Weights of a small transformer language model: width 448, capped logits.
Each number is 50 + 10 x the weight over its row's rms, rounded and kept within 0 to 99. Layers, rows and columns count from 0. The size before them is the row's rms in percent of the matrix's.

# layer 2 MLP down (transposed), 1792x448, rms 0.0471, rows 1532-1586, columns 128-191
102:44 33 46 46 41 46 55 51 54 44 42 53 33 35 51 40 43 53 47 54 22 41 45 53 44 53 59 46 48 61 59 52 40 46 54 68 43 54 44 51 59 61 67 51 42 45 51 40 41 41 52 54 58 29 52 39 50 53 38 30 45 49 50 40
102:56 36 46 49 44 64 48 64 54 48 51 45 43 29 42 64 61 59 67 54 61 49 64 43 31 38 63 49 38 45 63 57 29 44 40 42 45 50 52 29 45 45 36 64 50 48 43 50 58 56 41 59 58 45 49 45 41 42 58 65 59 41 51 44
105:43 55 61 35 58 42 53 55 56 66 42 46 53 39 36 38 57 70 53 49 44 28 42 41 42 56 47 58 47 52 46 55 49 41 38 56 57 38 57 35 61 42 61 58 24 39 45 57 51 53 63 55 49 56 36 45 55 53 53 42 47 38 30 52
101:52 66 58 46 49 53 48 56 45 60 48 53 60 56 44 38 47 32 50 49 35 37 38 61 47 59 58 56 44 58 44 65 59 52 29 47 55 55 53 59 49 55 42 42 55 51 49 50 34 51 58 35 67 52 49 53 54 54 57 54 52 57 60 45
104:57 48 54 47 67 51 41 40 23 42 52 57 51 51 49 43 52 71 50 60 64 33 59 54 37 66 54 50 21 65 55 54 33 51 57 55 49 59 67 54 65 61 47 53 58 55 53 39 48 48 49 54 38 57 63 34 44 51 60 45 55 61 42 45
091:48 45 73 50 48 42 60 49 47 62 40 33 58 46 49 66 38 59 67 55 66 62 49 54 41 30 45 62 47 64 47 36 46 27 52 55 38 40 37 62 58 41 53 47 60 76 43 63 47 54 37 64 47 47 56 41 38 62 60 59 45 34 56 39
101:59 52 53 29 51 50 62 38 28 65 55 56 56 40 47 47 49 60 49 51 63 39 54 60 64 41 52 39 55 38 58 50 46 43 47 43 44 39 48 44 41 46 56 42 36 58 44 50 55 42 36 54 50 53 52 43 51 61 52 72 38 46 47 44
104:66 48 49 56 48 55 46 72 52 47 58 44 60 44 48 63 53 40 55 54 51 48 48 53 54 44 48 67 53 42 54 53 51 55 52 53 53 57 66 49 43 55 38 64 53 51 56 48 49 40 54 44 64 50 37 64 36 57 46 29 53 55 40 58
099:60 64 43 58 53 58 51 32 36 47 35 48 45 51 28 39 39 55 42 44 55 55 45 60 57 48 33 38 38 60 51 32 59 45 42 50 43 35 49 60 51 62 61 38 42 58 28 63 53 45 59 53 49 58 28 56 45 42 34 38 50 55 44 54
101:43 47 44 53 58 44 56 61 49 51 37 52 50 33 36 57 40 59 42 54 28 60 52 55 37 51 30 46 53 51 53 59 48 47 41 62 63 55 45 57 45 50 50 23 53 48 58 62 66 40 49 48 52 35 51 54 61 49 58 42 61 45 50 47
104:48 53 41 37 39 43 58 68 35 56 60 49 31 49 57 50 35 72 51 38 64 50 47 49 47 40 37 65 58 45 50 32 55 55 47 52 42 39 56 42 49 65 58 40 48 61 36 66 57 48 34 61 68 50 40 57 38 45 50 58 49 60 46 59
036:37 56 46 61 42 31 57 50 44 48 64 73 35 48 45 51 46 44 53 36 62 37 35 61 51 50 50 40 44 39 52 42 39 38 47 43 57 66 46 55 57 53 67 50 52 59 54 45 45 54 57 37 40 70 39 33 36 27 34 56 42 52 41 51
098:45 44 57 56 46 47 43 52 43 49 49 53 44 54 51 41 35 54 55 51 41 55 36 60 52 43 68 45 35 58 51 62 61 63 60 45 51 37 59 67 49 53 38 42 30 46 48 43 56 54 44 56 45 59 48 38 55 45 43 43 50 42 28 42
098:38 59 58 56 52 48 28 46 64 47 48 57 52 35 46 62 41 48 47 64 33 53 55 61 57 50 45 28 56 36 58 69 56 48 56 45 63 55 52 74 52 34 32 36 55 51 59 43 23 52 48 58 45 69 34 43 61 36 42 42 57 69 58 33
106:40 44 62 67 41 45 41 45 56 44 50 49 47 53 39 57 48 48 65 50 51 40 44 58 28 57 66 31 36 51 49 34 55 43 47 52 59 52 54 33 56 25 71 55 40 45 48 38 42 52 60 40 55 35 53 56 29 49 68 56 65 53 59 48
091:51 65 52 53 66 49 45 52 43 51 43 41 62 41 54 41 59 58 64 64 29 36 32 42 41 47 54 59 63 58 46 60 55 64 28 57 53 49 61 54 60 40 44 44 63 63 46 42 40 35 41 55 53 31 44 47 48 44 62 50 46 59 37 46
097:54 51 45 36 50 55 57 52 31 43 50 58 57 60 33 54 70 37 32 39 68 50 56 39 52 44 49 43 48 44 56 47 59 66 53 48 59 57 49 46 44 40 54 55 47 34 37 50 49 56 71 53 44 53 47 58 42 61 48 45 54 52 58 63
110:55 54 25 46 52 58 47 58 54 44 46 48 47 47 53 35 51 53 54 47 67 22 53 48 66 38 35 59 56 67 45 59 60 67 58 52 50 36 46 61 43 32 62 47 45 53 54 44 42 47 36 49 27 48 54 54 46 47 40 65 36 60 54 64
119:49 49 49 48 50 50 53 50 51 49 53 50 50 51 49 52 50 51 51 48 50 50 50 50 49 50 51 49 52 52 51 50 50 50 48 47 48 50 48 50 49 49 47 53 50 52 51 47 52 50 48 51 49 48 49 50 49 51 49 51 52 51 51 49
110:47 63 46 44 52 40 47 46 59 40 58 44 55 45 52 59 62 61 39 49 56 64 53 52 57 40 63 59 57 57 42 58 69 52 42 48 54 47 53 49 50 49 43 50 23 46 47 62 49 64 40 65 47 65 52 56 71 39 44 60 54 53 48 50
098:35 30 47 53 40 53 58 46 38 52 25 37 47 61 45 49 45 46 41 62 55 70 54 68 43 44 47 48 70 43 32 61 68 55 45 60 47 65 48 56 44 57 46 50 54 44 43 42 60 44 43 34 33 51 46 61 61 57 44 62 50 39 41 36
104:63 50 61 70 36 48 61 49 46 59 60 43 48 45 60 27 39 54 44 42 36 44 54 64 56 38 51 53 29 61 47 55 48 75 44 50 51 45 44 43 61 43 59 61 51 36 29 51 27 57 62 53 47 54 43 44 49 45 51 41 31 65 62 54
098:52 68 46 63 40 36 53 59 47 37 72 60 63 44 41 48 35 47 47 41 49 56 44 49 42 41 25 33 58 59 39 32 28 49 38 47 53 65 50 42 52 45 44 49 49 53 49 45 58 37 41 33 59 32 45 43 38 27 61 47 46 47 41 53
112:49 39 29 40 39 42 55 60 42 59 50 52 55 38 41 31 61 53 52 38 55 31 48 40 66 58 40 55 43 49 32 47 46 46 44 53 55 50 60 40 51 58 43 52 39 47 48 44 35 47 52 52 55 54 53 49 51 64 59 44 51 43 70 59
103:67 52 66 37 49 49 50 37 42 52 57 48 47 48 48 55 31 55 55 57 47 60 58 38 33 49 40 43 42 38 49 50 42 46 45 44 65 45 40 49 47 41 44 51 54 43 36 52 74 39 51 45 54 61 60 52 55 50 55 65 53 50 41 46
091:51 60 58 69 52 51 30 51 55 50 53 55 47 44 66 46 27 48 62 51 57 49 38 31 73 26 47 57 57 46 22 50 43 37 62 52 48 46 61 39 60 43 47 52 64 34 37 51 38 41 57 46 44 53 61 40 60 57 76 44 67 50 38 50
100:54 48 44 42 54 49 53 73 51 54 59 32 61 51 41 50 52 54 52 53 54 45 46 51 57 65 78 44 49 44 49 62 63 48 42 47 59 36 52 45 40 54 54 40 33 57 33 52 36 43 48 54 50 54 47 40 56 46 46 34 50 50 51 41
107:49 58 47 35 57 43 50 44 54 41 41 45 56 48 39 51 42 61 40 52 59 56 42 54 53 42 43 55 56 52 45 45 58 59 59 60 57 59 53 52 55 57 41 35 65 49 46 62 47 45 67 47 46 62 51 29 44 61 67 22 53 53 65 54
097:44 54 52 57 54 33 60 46 39 50 58 56 49 37 58 37 41 60 51 55 47 62 54 45 53 42 27 39 44 57 56 60 44 54 48 70 60 42 52 51 35 45 67 57 35 62 30 58 42 43 43 53 47 56 31 53 52 59 61 40 59 50 45 34
094:63 53 57 51 44 37 41 45 52 64 45 53 46 50 56 59 45 41 57 62 49 54 53 68 40 52 41 48 53 52 75 47 45 53 55 55 60 57 34 60 65 32 55 52 46 26 52 50 49 34 44 52 53 43 36 26 54 40 48 49 47 62 57 65
107:46 74 69 46 42 55 53 47 58 44 62 52 65 43 38 53 69 55 47 48 54 40 57 48 41 60 49 49 77 46 43 59 43 51 51 35 60 57 45 57 46 35 29 37 37 36 54 51 60 52 46 56 41 55 56 29 61 52 53 40 58 58 38 69
105:62 57 45 70 51 46 53 40 46 60 44 17 53 35 43 73 65 47 37 47 36 47 62 65 39 49 44 40 37 43 55 38 50 64 37 56 37 63 42 49 57 50 53 46 49 65 49 57 75 49 48 55 38 45 55 44 51 29 60 54 54 29 55 57
102:70 35 45 48 58 40 48 47 39 59 48 41 61 58 44 52 44 31 58 57 52 51 61 52 59 60 36 49 36 57 49 58 40 30 48 59 41 51 47 50 35 57 56 59 45 59 50 58 46 59 53 47 41 49 70 43 42 39 59 44 58 58 61 70
112:47 57 63 48 53 53 57 61 52 68 40 55 33 51 37 58 56 50 59 41 59 41 66 56 66 43 59 46 72 33 56 52 43 56 39 57 66 45 59 62 42 61 41 49 35 41 37 50 52 46 51 65 61 30 56 53 50 58 43 51 58 48 43 49
115:43 62 63 47 48 55 64 51 47 70 56 55 31 38 40 46 55 44 26 39 39 43 63 53 48 44 63 40 51 46 60 38 50 69 56 66 53 45 61 65 45 49 62 45 36 66 46 53 41 41 41 50 48 62 56 48 54 61 70 51 41 61 60 67
113:58 48 63 49 66 42 64 44 41 48 54 35 64 34 53 48 60 51 70 45 56 44 50 40 64 50 50 47 42 59 51 45 44 42 41 67 48 24 59 68 68 50 65 46 64 52 38 67 56 61 49 49 51 41 46 35 42 57 52 19 53 48 55 51
111:70 48 27 47 54 58 42 64 44 39 50 51 50 54 28 60 57 48 27 52 61 60 37 44 62 58 49 50 60 69 42 50 53 72 52 40 58 42 50 54 63 50 40 55 45 59 51 68 75 54 58 54 52 53 49 49 42 63 40 55 46 46 53 48
112:48 53 47 41 48 66 59 42 49 50 41 45 41 53 39 41 37 47 34 41 47 47 45 40 44 37 37 58 53 52 66 57 47 48 50 52 54 65 34 55 40 49 38 60 70 59 53 36 50 53 56 46 58 64 53 50 44 43 50 40 59 58 30 52
095:56 67 56 49 52 47 56 37 52 54 61 52 61 57 54 52 38 46 49 46 44 56 47 49 57 62 45 56 52 41 43 44 33 37 59 50 49 56 59 59 39 48 55 56 31 53 47 31 66 53 38 55 29 47 45 53 72 45 26 41 54 43 62 65
098:50 42 41 60 65 48 45 51 57 53 67 43 62 57 48 55 41 58 60 46 66 50 55 47 54 54 62 44 41 50 48 57 42 63 33 24 60 42 60 59 50 47 52 52 29 46 46 58 43 56 56 53 73 36 36 54 59 47 53 29 44 44 66 43
027:57 34 49 39 51 48 51 52 49 53 76 68 39 61 51 52 48 41 68 44 53 56 51 43 37 35 57 71 52 60 49 50 60 50 32 44 59 43 48 51 43 55 60 63 58 52 47 39 50 54 30 72 54 71 64 40 34 36 57 36 33 59 41 47
099:57 39 60 55 29 46 80 39 60 47 30 40 47 47 44 48 37 49 38 54 47 60 33 51 67 34 38 36 52 56 48 56 51 52 60 65 67 50 35 56 46 62 56 73 43 41 39 45 50 66 51 59 52 50 52 54 42 60 60 61 51 60 50 45
094:58 36 43 70 57 45 62 47 65 63 38 45 47 51 57 51 60 55 41 51 43 55 49 48 73 47 39 43 59 41 45 52 61 36 55 43 29 44 52 41 45 42 62 58 46 55 39 44 29 40 40 47 45 57 44 30 42 54 52 53 49 60 41 45
110:59 60 40 53 33 42 51 51 48 48 54 53 25 67 38 52 46 41 38 46 50 52 67 43 46 41 48 54 33 38 44 51 47 51 60 65 53 44 24 68 48 43 58 53 42 55 60 45 48 69 59 53 57 73 44 50 54 51 50 35 55 57 65 50
103:51 40 66 36 55 52 49 56 61 38 50 52 34 64 71 64 48 60 52 34 57 42 59 49 51 47 53 52 53 70 48 43 50 51 51 48 51 53 61 31 50 35 49 65 56 46 45 66 59 50 27 38 53 33 65 40 51 70 57 29 44 35 52 40
102:49 37 55 69 39 44 46 52 62 35 49 49 74 38 35 41 37 54 41 56 53 38 50 56 34 46 41 58 45 52 69 60 48 49 57 53 46 55 42 58 40 40 71 58 40 41 36 61 48 48 50 57 44 62 33 37 39 56 61 44 47 41 74 52
110:64 49 44 39 56 58 63 53 38 48 43 49 45 36 60 55 66 46 62 51 57 42 52 46 63 30 55 58 51 55 37 49 41 62 45 56 60 50 62 39 25 75 61 51 50 64 50 51 44 32 41 62 41 46 48 61 50 40 41 41 55 36 41 42
093:58 46 35 54 55 54 53 49 38 58 50 60 52 36 47 46 67 63 50 52 43 72 59 30 57 47 56 48 59 48 50 41 56 46 64 46 54 36 32 52 58 48 45 59 38 43 70 53 42 55 63 60 31 51 49 51 53 61 37 54 63 43 44 61
019:52 41 51 56 47 48 49 64 61 46 30 62 51 48 48 52 52 72 60 50 32 43 50 33 52 60 36 63 53 55 63 41 44 49 41 48 58 41 45 60 55 64 48 37 58 33 46 39 37 46 45 44 38 34 42 55 46 63 44 63 53 36 47 48
106:57 57 34 45 56 58 71 53 47 33 46 59 57 48 65 29 22 52 47 40 50 60 56 50 41 47 41 57 29 45 46 63 56 50 48 52 42 46 46 50 55 38 44 51 45 48 51 40 59 44 51 55 59 44 57 41 77 45 36 54 46 36 49 45
098:43 55 39 59 45 56 40 56 46 47 69 42 53 40 55 65 45 32 47 41 48 64 49 43 49 51 61 58 59 28 54 45 44 49 32 50 50 57 78 40 40 46 50 50 42 56 63 29 50 51 62 57 50 33 45 65 62 50 54 59 42 40 40 46
030:46 33 58 64 64 53 47 55 67 50 63 56 47 56 41 56 43 46 63 25 54 40 45 51 47 30 58 29 55 41 51 40 46 38 59 42 44 50 68 53 43 42 51 61 43 51 44 40 36 52 49 75 45 29 56 45 42 49 58 48 42 42 38 53
098:50 44 37 36 58 29 62 45 42 46 48 52 67 43 59 48 44 45 52 60 64 38 45 52 54 39 54 51 57 70 55 55 38 57 39 42 56 41 58 48 27 43 52 50 62 49 61 54 50 47 61 47 45 42 58 53 62 37 57 53 50 66 48 30
105:46 54 70 53 57 39 54 47 45 51 29 64 43 41 50 65 59 52 48 55 29 46 40 55 28 43 54 65 52 55 30 44 54 60 49 61 49 51 56 44 40 48 40 38 55 44 37 50 42 54 45 44 35 56 50 51 39 48 43 49 47 50 37 30
103:66 70 26 64 50 48 62 40 52 41 51 57 62 38 51 50 59 54 52 49 57 62 70 41 40 65 41 42 45 50 53 22 63 41 62 44 58 48 51 61 62 45 49 54 25 62 43 48 53 69 39 46 58 46 62 52 44 54 51 51 53 47 42 52
# layer 2 MLP up, 1792x448, rms 0.0522, rows 1533-1586, columns 128-191
103:53 47 45 46 38 53 52 47 40 50 48 44 36 53 53 76 46 60 45 42 62 46 51 51 40 39 46 66 43 52 37 59 37 52 50 43 47 51 47 43 37 45 71 35 49 34 69 65 60 28 49 68 55 40 40 37 56 51 48 50 73 47 48 59
107:58 57 50 54 47 49 57 60 62 61 31 50 62 55 47 58 58 55 35 48 65 62 70 44 50 72 66 59 53 50 38 41 52 70 42 46 53 63 52 38 32 61 47 36 58 47 53 45 36 48 63 14 50 66 45 46 41 51 51 44 42 61 42 51
092:59 44 36 49 58 41 51 60 56 53 52 49 37 43 55 40 49 53 38 60 65 52 33 50 38 51 48 51 54 43 46 43 43 48 59 31 48 23 28 36 39 65 56 41 37 61 52 62 51 47 40 38 58 50 52 58 51 59 53 38 49 30 54 66
108:42 51 52 32 72 57 42 37 60 52 60 35 57 56 43 30 53 46 53 23 50 62 46 45 58 66 65 46 29 41 44 54 40 45 55 49 41 44 54 44 65 41 45 61 59 40 41 55 51 42 45 43 29 47 55 16 54 56 50 47 50 39 57 36
089:52 55 50 46 50 62 57 41 41 53 40 55 55 44 55 46 62 53 48 51 69 37 65 50 39 51 61 46 56 66 27 37 48 65 42 53 64 30 46 65 58 69 67 51 54 56 55 46 49 35 44 39 45 63 62 44 43 58 33 37 54 27 58 31
100:41 47 44 60 63 60 56 51 34 41 31 62 55 51 54 45 58 52 44 56 56 37 43 56 72 56 45 53 54 49 39 48 38 42 58 43 45 57 57 35 41 70 49 45 49 40 45 59 47 59 61 54 70 64 33 41 53 45 40 52 67 52 56 58
105:56 53 40 57 56 50 68 39 46 52 39 54 56 42 41 38 58 55 62 46 55 39 28 60 44 45 41 52 32 64 51 51 48 52 49 55 66 36 49 65 58 60 53 49 42 47 65 38 60 56 58 56 56 60 48 55 47 45 51 42 50 47 41 50
105:25 55 52 38 45 54 43 41 31 63 65 33 49 42 43 42 57 59 37 40 55 65 63 46 52 58 45 45 34 41 29 22 55 36 49 37 57 42 42 51 44 45 37 30 50 49 48 67 49 54 41 46 74 50 47 56 65 69 41 47 54 58 59 67
103:41 40 50 60 59 50 48 45 56 55 43 49 50 51 52 62 65 44 33 48 54 23 55 34 52 53 41 57 57 49 57 49 44 51 52 60 53 52 53 55 37 58 48 39 69 52 44 59 45 51 38 43 56 61 39 42 56 43 64 67 35 42 39 34
101:64 30 34 53 48 41 51 32 50 61 47 29 50 52 29 59 57 43 47 31 63 68 66 38 51 28 51 48 70 49 43 51 33 55 48 71 58 34 34 49 54 34 60 38 52 55 60 45 38 49 49 29 44 41 53 52 60 55 26 54 58 62 35 39
032:55 51 51 40 35 64 48 55 39 54 53 48 47 52 45 46 46 67 44 43 55 34 53 40 41 57 45 55 45 44 50 37 45 51 54 48 56 52 31 58 64 50 48 61 64 39 62 61 59 44 46 49 57 47 54 33 49 65 47 63 48 44 39 64
094:41 51 61 46 36 56 52 62 51 44 52 54 67 58 57 46 58 48 47 30 40 51 40 57 54 43 41 61 51 39 59 65 51 59 60 54 53 35 49 68 57 34 57 58 73 47 59 48 50 43 44 46 28 38 52 50 56 64 56 63 42 49 57 59
094:46 57 54 46 35 41 49 45 45 48 49 79 39 42 53 48 52 62 47 62 66 66 47 37 37 58 40 62 50 40 60 48 46 26 55 34 20 65 52 52 49 62 45 44 60 53 52 60 61 48 54 44 58 43 49 64 41 36 69 48 49 15 54 63
105:31 65 51 41 38 47 50 43 55 68 47 46 42 67 54 61 40 31 38 34 50 41 49 52 49 49 45 49 60 44 44 46 58 41 53 47 64 55 30 59 56 79 53 44 42 42 62 54 59 34 58 58 45 38 43 52 43 58 48 62 42 58 55 50
083:53 51 45 52 58 49 51 62 54 47 46 33 43 53 57 28 66 40 37 53 58 60 37 32 31 42 32 49 60 45 30 53 53 44 59 31 43 40 54 49 35 49 49 51 44 58 58 60 50 45 44 58 32 45 63 54 70 44 58 49 61 51 61 47
098:53 55 38 38 55 42 58 66 54 48 44 49 55 47 32 56 49 41 39 45 58 65 54 46 49 45 55 40 64 49 50 40 48 49 41 42 45 64 56 32 49 46 49 65 66 49 48 53 50 42 51 42 57 51 41 30 61 28 39 39 37 64 35 71
120:51 43 20 53 47 35 61 50 51 55 35 56 34 30 38 54 63 42 52 49 46 47 38 40 49 38 54 48 43 47 52 47 58 53 42 55 51 46 51 40 54 52 66 51 38 52 62 50 73 64 60 49 28 53 35 48 36 58 33 58 35 52 37 28
018:37 51 46 50 43 66 35 40 55 48 35 53 44 60 50 49 48 62 39 39 59 60 53 59 38 56 39 46 44 00 57 52 48 61 44 63 56 53 46 46 42 44 44 48 48 43 60 42 63 40 40 56 50 50 47 51 44 52 60 36 45 60 49 51
115:68 54 60 33 52 55 46 42 59 49 66 50 29 46 49 42 63 48 48 62 63 64 49 49 49 60 68 64 55 53 61 36 50 52 64 50 60 48 52 43 50 46 52 40 36 50 61 50 81 64 46 55 43 60 43 58 43 50 34 64 53 45 47 51
097:61 47 50 38 36 46 68 63 34 57 46 49 55 67 56 57 55 45 39 50 52 47 58 52 50 57 44 58 36 41 45 42 61 59 53 55 62 54 41 71 43 59 47 40 47 50 57 54 50 57 48 56 52 35 53 62 57 53 65 45 61 57 50 58
103:50 47 37 45 54 66 61 43 50 46 44 51 49 65 64 54 58 55 50 37 46 62 69 52 49 51 60 73 53 51 48 52 30 40 44 35 63 29 28 50 41 45 54 45 42 67 37 67 48 55 47 37 61 59 58 41 43 58 37 43 41 54 52 43
094:52 50 51 44 55 45 43 58 48 45 49 54 43 51 57 52 40 47 55 60 49 55 59 50 45 61 42 48 47 44 49 34 56 69 51 55 54 29 40 63 53 58 51 64 40 46 59 50 46 52 69 21 45 62 50 61 54 48 33 64 44 50 47 42
110:67 51 58 49 39 55 70 57 54 60 44 58 18 40 58 38 46 54 34 50 55 48 48 42 37 54 54 40 58 57 57 38 59 59 35 46 30 66 55 60 41 68 40 54 49 47 81 48 46 48 45 51 32 61 40 60 37 54 34 43 50 27 36 43
103:53 52 54 40 35 41 46 64 42 60 43 60 51 49 65 49 34 41 42 41 64 45 47 40 50 35 52 43 53 50 49 58 47 56 44 44 50 45 51 70 47 66 24 57 35 51 45 70 43 56 49 33 61 64 49 51 44 37 44 49 37 49 44 35
089:61 59 48 42 61 47 48 41 63 66 54 51 44 30 66 59 38 39 52 39 47 48 55 27 72 75 57 41 44 55 33 52 51 40 42 28 45 62 51 45 50 59 44 64 59 35 48 66 57 48 23 39 48 45 60 45 60 40 47 45 44 51 48 59
097:44 36 48 44 40 66 66 63 62 54 44 64 49 61 62 45 50 48 47 44 53 69 28 23 42 51 37 47 61 51 41 34 53 42 58 40 47 26 41 36 47 60 29 54 59 51 53 47 58 56 46 48 39 40 42 53 40 60 54 58 27 56 49 46
110:61 53 50 37 41 40 58 64 43 38 52 44 40 59 41 51 54 63 55 50 57 62 54 63 60 72 33 59 55 41 51 38 45 58 57 60 44 59 56 50 47 53 54 47 46 54 47 63 69 56 58 55 50 60 44 32 39 33 69 51 66 61 48 58
092:44 58 56 41 40 57 67 35 41 39 51 47 37 55 41 57 53 48 60 49 59 43 40 58 44 66 60 48 57 50 52 55 64 43 43 62 49 49 29 51 53 52 37 34 43 47 52 37 53 63 55 55 58 46 49 53 54 50 60 44 43 55 43 58
093:51 57 51 47 59 59 47 48 42 64 40 54 48 60 48 49 41 61 66 67 43 34 32 39 39 45 53 51 60 54 41 46 48 37 52 35 43 63 53 43 43 52 45 57 42 49 55 61 42 67 52 62 46 55 48 50 54 67 54 75 56 47 61 49
108:65 52 41 42 41 45 67 43 35 56 58 49 41 53 39 65 43 40 47 19 69 55 59 34 58 47 48 33 59 36 49 25 36 64 65 52 50 58 42 70 33 58 65 55 39 62 55 32 42 54 51 45 58 57 47 45 37 45 55 48 55 39 48 55
108:37 48 57 50 60 52 63 45 47 45 44 62 42 69 44 42 43 65 40 56 47 45 55 55 52 38 58 64 57 57 51 63 49 51 50 47 38 41 48 58 54 68 43 59 45 58 57 51 48 69 31 39 53 52 57 67 45 37 62 64 43 34 33 38
098:58 60 26 39 50 56 45 53 53 50 47 52 41 52 51 41 44 55 47 48 45 42 48 66 43 29 40 44 40 47 38 57 47 67 50 55 43 55 36 45 52 33 54 48 37 56 52 42 44 60 60 27 61 50 39 58 56 48 34 58 63 35 46 46
116:52 45 56 61 57 53 62 53 49 70 47 65 52 39 64 37 48 44 45 54 46 60 49 41 49 53 33 49 52 36 45 61 42 56 54 42 39 56 57 68 37 62 48 65 64 55 66 35 52 58 71 44 58 42 36 39 60 51 64 73 45 43 46 39
115:53 37 55 68 43 47 55 48 50 61 44 61 48 53 48 43 50 42 40 52 60 53 53 75 44 63 61 30 60 58 43 48 43 45 51 45 52 43 48 68 59 66 63 61 30 57 60 45 38 66 54 47 53 60 47 67 48 44 52 44 41 37 32 56
117:72 62 59 38 46 56 34 62 51 46 53 48 44 52 44 43 51 49 54 33 56 40 39 59 58 64 44 70 53 60 59 47 47 34 29 46 37 64 34 61 49 41 47 53 47 45 57 57 61 51 49 57 32 57 56 47 54 36 48 42 69 40 54 65
115:70 58 64 38 52 42 58 47 51 53 43 62 45 53 63 38 54 51 56 61 50 52 37 53 40 44 42 65 48 46 51 52 44 49 58 47 34 50 58 63 52 65 53 34 34 48 57 65 70 50 54 54 47 72 45 64 28 52 29 41 47 40 30 56
115:58 51 40 64 57 53 65 44 64 68 33 50 44 39 51 52 32 48 46 48 58 57 56 54 40 42 49 59 37 46 51 49 61 67 36 31 51 45 46 23 61 56 38 63 59 62 43 48 52 49 48 39 58 54 49 64 38 35 56 59 41 53 42 64
095:54 42 48 48 47 68 55 57 51 45 40 41 46 44 45 70 29 35 62 68 60 38 59 62 33 68 35 47 42 50 55 23 53 45 41 61 53 60 51 56 52 33 45 46 48 53 54 37 59 35 55 62 44 41 56 52 58 48 54 42 45 44 36 59
095:38 56 56 43 58 49 53 65 32 55 55 38 53 52 47 63 34 49 43 52 49 39 42 39 55 58 52 33 46 51 45 66 64 47 47 35 52 64 49 52 32 58 41 64 62 53 57 63 51 53 51 47 62 50 53 39 57 58 53 47 36 53 64 40
022:47 55 59 46 49 68 52 53 54 48 48 33 47 48 47 37 55 52 46 50 60 50 43 25 61 56 42 53 62 53 52 45 67 56 58 50 60 62 32 62 39 51 56 52 47 51 81 58 62 39 47 55 61 61 46 56 45 45 58 48 43 51 45 46
092:50 45 35 37 52 51 57 56 51 53 60 67 38 64 48 49 59 60 40 30 47 56 61 39 63 56 54 33 54 51 44 49 47 50 56 53 52 45 41 49 45 47 76 58 66 33 76 31 51 64 64 67 34 49 44 51 73 57 41 57 43 26 52 36
093:51 47 46 68 35 50 39 46 68 50 47 41 53 59 56 56 57 52 52 38 44 54 54 52 53 53 31 45 37 50 66 57 40 44 57 50 43 39 43 67 49 36 49 57 47 48 63 49 40 59 58 22 44 45 44 35 55 53 55 57 54 35 45 47
110:60 48 40 51 52 45 60 55 70 64 53 66 46 50 44 51 51 42 51 56 55 46 59 43 53 56 58 62 64 36 42 47 32 39 28 72 47 65 39 56 66 59 54 48 52 48 54 53 62 54 46 36 40 57 40 66 39 42 54 52 52 41 46 37
103:42 70 46 50 39 45 37 62 51 44 44 68 45 78 50 44 45 53 51 55 52 44 56 32 40 56 55 65 47 59 57 53 30 62 44 34 44 59 53 43 61 42 43 35 64 70 56 65 40 61 43 34 51 48 36 44 54 60 57 50 49 56 46 41
103:59 45 52 62 47 82 66 53 48 52 39 69 56 58 68 50 62 60 44 40 57 65 36 54 62 46 53 43 42 58 44 58 76 55 55 38 33 55 51 60 62 68 52 52 41 57 56 36 53 59 52 53 31 55 45 46 61 54 47 63 52 47 27 26
106:41 41 70 44 49 64 61 50 50 46 59 73 52 61 59 62 54 46 50 47 45 44 57 31 48 52 38 39 33 62 39 36 54 46 44 40 64 40 46 46 63 71 44 50 58 42 64 39 47 62 37 47 42 44 49 50 40 39 40 54 41 46 57 37
093:48 73 61 72 51 51 53 62 39 43 65 57 60 51 53 55 42 42 63 41 53 50 52 43 31 44 35 35 57 33 45 47 37 52 49 32 55 64 31 45 54 44 42 49 47 40 54 50 46 49 52 35 44 36 53 62 58 43 72 47 31 56 50 39
016:52 60 59 53 51 55 47 53 52 49 40 55 66 40 61 41 41 58 51 38 56 48 49 33 60 29 60 40 48 47 51 58 60 52 50 42 54 39 46 45 55 49 59 40 55 40 56 53 74 43 52 41 66 47 45 61 42 48 52 53 42 45 38 40
115:64 34 56 42 52 60 59 65 51 42 57 74 47 67 62 36 43 41 40 51 62 65 54 48 69 55 37 61 37 62 34 52 52 47 52 47 50 51 54 48 42 28 57 49 31 69 47 43 57 47 50 36 54 50 41 56 59 33 37 42 39 36 47 55
094:29 49 59 31 42 61 60 57 60 56 59 36 50 42 42 43 54 39 56 47 68 65 40 52 56 70 33 45 71 41 68 43 47 32 39 35 34 62 29 59 58 59 45 49 48 54 46 62 77 49 69 55 43 40 48 36 27 61 57 41 64 37 44 62
028:49 56 56 51 30 63 56 71 39 48 47 46 52 52 55 47 49 52 49 54 65 34 38 45 50 45 49 53 47 54 36 49 30 43 64 61 57 32 47 43 53 53 61 40 52 45 64 57 57 44 41 47 69 47 42 41 50 61 56 66 53 48 41 49
095:65 71 70 63 39 48 34 43 56 46 31 49 36 57 39 58 80 61 49 48 56 54 50 40 48 49 50 62 50 57 63 46 57 30 65 42 49 41 10 51 47 42 53 70 52 40 54 61 48 44 49 60 61 43 49 47 52 59 40 46 41 53 43 52
101:38 51 54 52 39 54 49 48 44 52 55 64 60 52 48 38 40 51 33 54 47 51 34 60 45 47 59 46 62 43 57 56 32 56 52 44 55 44 43 32 39 58 52 58 63 45 57 40 36 62 43 41 48 39 62 43 48 65 59 58 48 56 36 56
105:39 58 50 55 37 45 46 46 60 51 54 39 56 48 33 39 40 45 64 46 43 55 51 72 40 35 42 49 43 68 66 47 58 32 46 57 39 26 44 46 62 47 64 43 47 39 58 72 56 69 49 51 47 45 49 51 44 51 55 53 35 48 34 62